python train.py --d_mlp=128 --positions="rope" --rope_base=23800.0 --rope_fraction=1.0 --qk_norm=true --bias="all" --init_std_qkv=0.0463 --schedule="wsd" --seq_len=512 --steps=3533
Each number is 128 + 24 x the weight over its row's rms, rounded and kept within 0 to 255. Layers, rows and columns count from 0. Numbers have three digits each. The size before them is the row's rms in percent of the matrix's.

# layer 9 attention output, 96x96, rms 0.105, rows 0-95, columns 48-95
092:103097165115125103100136124114093114148134132112105113116125145137164127088155158141165109158138078143154120142101144100114109141139116129134127
116:158097113124159147117118173127111114117161099093096111108143152135135152130115172128103110182147094102112104099167092093161116096132106160088104
102:098113118084159125149122114131131151100106106103123156127106119144153109147090127140159124124146133136194063140132135157136143096137158172154160
089:131128135113128165133134168098087140120127080105088118170108127129105118098099149145154125157139118113159130088123149115182168117128136113142108
086:070147131158135138170096083140176146158080136100120137116105138130140102142109109151100127141141088149139144166126160113114132152113120071164129
112:126142151146135100148123115131161108167137122093160100156107172146185108141140128149097158150099089142110144117116138078137155156106080136126105
094:123110109125114141151145172146122099150109108091115146119165187123150098096148089129160128152153125134135117115120124101162144120134136136165105
092:101121199125122116136120134170158154141117084138091165191108107133084103102102128170126118120093137094162143124137123140124160153157134137112095
098:164150145148115096115138146151107171134138119169110117116118053141130108131135149164144159120124148121159103156132147131159184119162158146115131
092:119092091116132099144089134129140142127081131159151084170121095141124136177149135114112140093175156105112161082098139115122100134152124121089098
118:171162096140156108150171111122153114137122098148144116097085090141135162134124118096142126147132145135123113093109135156128084098152154140125080
088:102096140104112138153119125106119121122116070131156122106148108151145149170154142129118132130143083117097132145152100109121119113138154146099130
098:116149091093185088124142135134142096193059132099113137127118144137140097106126093114122156122114114127137123151123116102125165145112142133140165
108:119156121115150117184090102166174140125115140138103145149129156150152095129151094081140135128124161161102154115122135096101144151123149122110128
128:078109148142116127132118120113097169111113123074094156120131124105120112119086120189141072158167128096174134159141129156122123098149152151160125
100:139139137149126096127145172113126097168129120122112117112156138143105098101117161106112126112083098131096125145127132129172169167094128109116166
092:119158085153150153116176091099135089141099149095095171130136169150129113149156122130130117092185129135126111103158124138138128154128099111122115
102:079121135116114095108091179162138150128114125123134164122129096121101100088113108082147131115075149113179104126112112104135166118118141162168157
104:139141141140111131124142150114155107137145135102144103081134113123102131099165113140130140066116143159133125147089179145114091189106110108097137
106:097086142129106119133130200094136118115127085104131099095119107123118123115100145121116147155107110107155121111100140136181154114132116135133113
094:144126122147153083131129125145113146171105144093102158106109155137115124123132116145166123093139145161128135166115170147117118132158148080156136
092:114100089117122105119135135122090182104160127087104080128133113143114133177124132157077144135168103110099071132177114135115135129118103180137154
094:076112127143160114113133144098117122147106108056168134118136171125126140094169136140138151109140106175137167121102133130147132132106112100096078
101:111124169152144133160118138160170155152127131116171117135096115135141145157144096130103152147105107152103148160090129129131129140163108139112105
085:105104169136108102107134101134093179193143142113137111124139141119111099099124150170167120171097108103135152127115137120069118098140170084159112
078:102114111143137171131131144114167096167101117109102111159126172139102118142090126130131148134138119094096153096145116098169154147121114117130089
093:112126145137128086132115124161120112130102155174134112123137142129125110114093154121115112160133105091126116135098164103128153131096134105194146
098:094105148102130121128108089081120150125169154114088169135124106085129129086071146144154129099135117085160126118132159149128153114138116133181139
082:141148125182113156093145144134122131146143134117110114103118137121114100118134100162103158130118113136124153101115105102162145136115158160108122
111:130160118150133119094154131114132084144114115128126150123150139112116115117152122103110123111090094152121151102115121126132129159107126118077136
105:082133148077146099130072126144172146150164092134120146122139136121145104108131175141129123152159123089094124106161100081124156147110153160136122
079:135148100144124099117151101117126133150099139119056138135099135138162139140167141094130098083136142096107186125139123137117137091145092117127157
118:060155144115114124153124111103151115143122146106151158131153146124145137127151128145108130123143107146103148123107123118126118131100142138118109
099:152089149127135138167114159145120087126144117110115140125177157113105129099120138105128135114099109124136137159096138118143116124120108110155164
108:120149097180101165096170119079114110110052166132140106124107116155109168140169147130121113119155132104115141119137149120129099158116110102058125
092:145175143157108155122166122094165111146158110166119121145105115114124153177136117121116137109132133157102123122149151193122126164118118156082099
089:154151101134146127149099122093132119103149121100133147133119138130113134140149119151142127163176135114144101096153130070122092111115120149146107
114:107130093069147060147120131105136137139099100073109133147094157123141126152104120128119126136117134150132111156086120119151129126119133139168143
078:167146154170147137158111122154103137130157163090173118119140117105128123133178113117181148107120140145155137130110163168110102101145136125146119
097:077141123131132157176127129118154156123104113090135126160099114148144119136097102175108158174109158140175095114112137114156159128140138104147072
100:127105089122169119132128151136145112132137105116146101085132113150143137165133137154083128091161142100146146104111110122141128101162133135125112
113:143180166128104141127144085128085121119092096105118186142139129092137104114127122112171110137094133139147135138140120122096133131122140115182130
112:151098085137140178131144092148118093138117127157157123140151155092126110149152115115106108058181164099085175123113115130122105132115108128109133
103:144107146115140119097119180142106072134165063123145134143161158117130133132125130115104170132123130124128135095099098131142174113110138188101095
106:083081133117157106167090109125137145124127148152103108124162130134109116105085114147135107139165113132182129143124163140109123139090159115115117
101:108156109167113124132121143109126175125115141112153173117152096127135133127118155182146111143131104083147108183130110123122163096138172109149112
093:159147137070137160170143109131117155123182127151112099115107141121145142106130139103160097127115099127113091166163118146119130096147115144153150
080:104153137114173135165136120127169132113185132149139118150134116115111118139096127137116119116162101152151108152154177176127102143104133163078090
085:121118130163093177098107123162048133114122166146127130106104146108124110108146081126165132147126113125119175125121129096081111114146134113108145
095:128131104118141127146090134172132162103126153133102149153126129135120151142131117095135123085101089154115170144114161154107095098135057099143160
102:136168126173121106164157130137153136173108084126170154145120126134154123132107095156131132119096094139116161163133114129121155109117149123144128
105:114157152132105125123104093129147135178133155139184116107161141133123111095106105121114139107081104095118131152113149112076116123088138107128160
119:129111155124118136162116145143150074101147090117147117133124151132113156117130118105138151167147076137136145135130148120127099147082099129100121
091:143126118148111177111153152115108087120151121122114163116164127118081140076128118113124133161100124107154133107088131121151140171122128104156100
098:109130137125171100133094114151166154173140155113141117153093132132160155138091139140125156160070129140131127134100095089140181133138143126129132
100:097132092152174140175166137107164141171110163141122121087099170150172126139156133138108125096182089142125153154122164147131124160136142082106127
102:117113118131139104134098109124167103157145174143154083142105105147163120145103093178083139099137117122130121125069109108124138139138113120178128
099:123124146099135112068093160135157139134110083124128138139135133130124107120131136151122117158113170087133122117145099110122150172141178139127103
102:118106142126106104136154114154128098129077079113140098158060097144138111141132125148126115131157126099148121078162123146144153107077130108133128
087:124177126166142136133156119171166128123098122109125194100164156099119104110150123109136136105118100151128182135117124161138147134096164157140134
091:157099171095109127135132108162115123142146091148094137136126126156097117122142094112127160148062127127124150142143119104123137142133131138124119
099:109106174141147120155115106167135144153128069174107166137104107102123123129112109135117147118121140119125131169134103120128166144128163109108143
094:119130104105094128125175133117100067128076121104112169140138167130097126113138054154119139126142123151144127140100153118109120154078099072133139
108:131126154146106126147165166131129129121168128128191101096157101123157149122136141077115162137078112150152090147109123122142102109144142158100130
092:129110157123130119119129109163102138082124070158130170142131127127120091078118147138154098136082156079124108125130105125133182115155132157165129
106:110108116079124102162135125140140136098173114147137133109089107162126112151083114158115111154203171106135086086136165157169131117114132171161089
095:111117121071153119132091144112142112115130095127107157157156135121140123140111109134131126131116132146139103114136141126136145144115126113140086
082:165119127168162139167136133150161094141106179143103158126127130162137146133125155128102145090121157126095133139096151120144134144155128081145092
100:108126169093104125143101138111141113148148107110159164143093109151150117156114137174114160157138131147151098106125144094134143126145147155131096
114:091097124073068115111077165146148088131141100098121128098128129146136145116188130109137151085132117139123125082149139094120094155106122151070118
090:158144157129082139159148113133146142124143126137135131152095102148134145165119113153147151154148147112207086097106108095130110111141143162141120
100:113091108097106107147131125094108138085136127091129105122119121139129152175132130144107138143188150131110127126122161168122111142148127146129063
112:115131097092133123097150112069112088130105131118107134132166156123108096096115117133187107142128136119134111139109151105101111168122171118148113
088:098131117113167131134125084140143104160111124078138133112110105141159148148124120134154132106098146193066134152158135138096105139126169105128093
092:140134123133143132096150139153142107157157171126128141134158134172076131108148116089121097123123119144100149137168119158123107150104126124115134
106:122159129179144145119170128168120098139136117148152150142172139128107106090160113099118132100103117160072154127140116145102167112106099108070120
101:143096111091106182124126172129113111112104130131128104131101164119123123120165115102133112133144151101106166086133119110130107120119109103135142
098:121158152122161128135091124121176152136130093157150096088122090127124118128111123144150148098126183177146121136154109156155144133111206116137103
101:095069153132137132136128155159121103090143114127161085108130091147145135147096152141103132144116109122119101142125106109167141128111109177108135
100:105103113122107196108165103103110076079126140141137162136157100095097097120126117105145101119128161127150108094142111137113109134108151150148130
110:102104149102144112140150075120134125160102129150127118121131162159147115158161157157101159148140095120152098143115154127109168131113133112137124
100:095168152133164138115120097177109136118111115144105150133165153119138112111119129118108109109121133141165154102104113128153174119152124122158136
118:141116141119074101141115121096099119123162146142154118093154072109080144133112133138156108079138143104110103142150157159103099140105163115151134
097:113136131094114117184126127136129089116121130100144066113103159169172171154168173143143136119148125153065179126161158139110116101126127108127096
102:138135110191163111112148156168174124146101122120138136130142130127117143141146127161090162142140133139113178135103129149112119133130103132100112
110:156176151119142099144110093143148154180143146102077125099113140156147110150158113134151160137107116146139079172117130125128127112155151120139097
095:130111111117164139199140123135144129132142163147099072160120140159167156188138137139099115110177077152132127179175134138140110144112124136107125
119:113146113106122107159127091084117188081118135142146108109091095104160136175105151131141124112139160123130128154158143135112108149138143132143166
098:075155074183130117147162102123166176130065148109112143127113129127163103155148133143093143120149121113125113098111135108129177134153160122139106
115:145106119082104134117135124091052115117156144106092137138154172090107127113100131121150081134138123099118118113127132118108114113132101131148147
106:163181113147138114135129144096128130150148162140054126100139156149145148166114148110128128117163117149122119106149106093151090139124115151155139
099:128128139083129104166097156167155106130169084094113148131120147136132146120192112100143134162127129158134153115099134111132125137100105148107096
093:152137132117136094139113125148111111153122131173109159153129106161083093087103103127149090128143156080114134153133110135101138124109164109188138
101:146131117087130104149132114112144157151187107082120131123116122114110146118075119114155108117121097117169131144121171153122080137121121130134142
104:137148121172131146090193149146109100159123131123108167115200113118110106091142100121128130170142129117116130139116144136122126154140146128175087
103:106092132126136152138123125168114116109118124128162125119177166107149134126144089097144138130141116143179145140085125136135114131144150156098142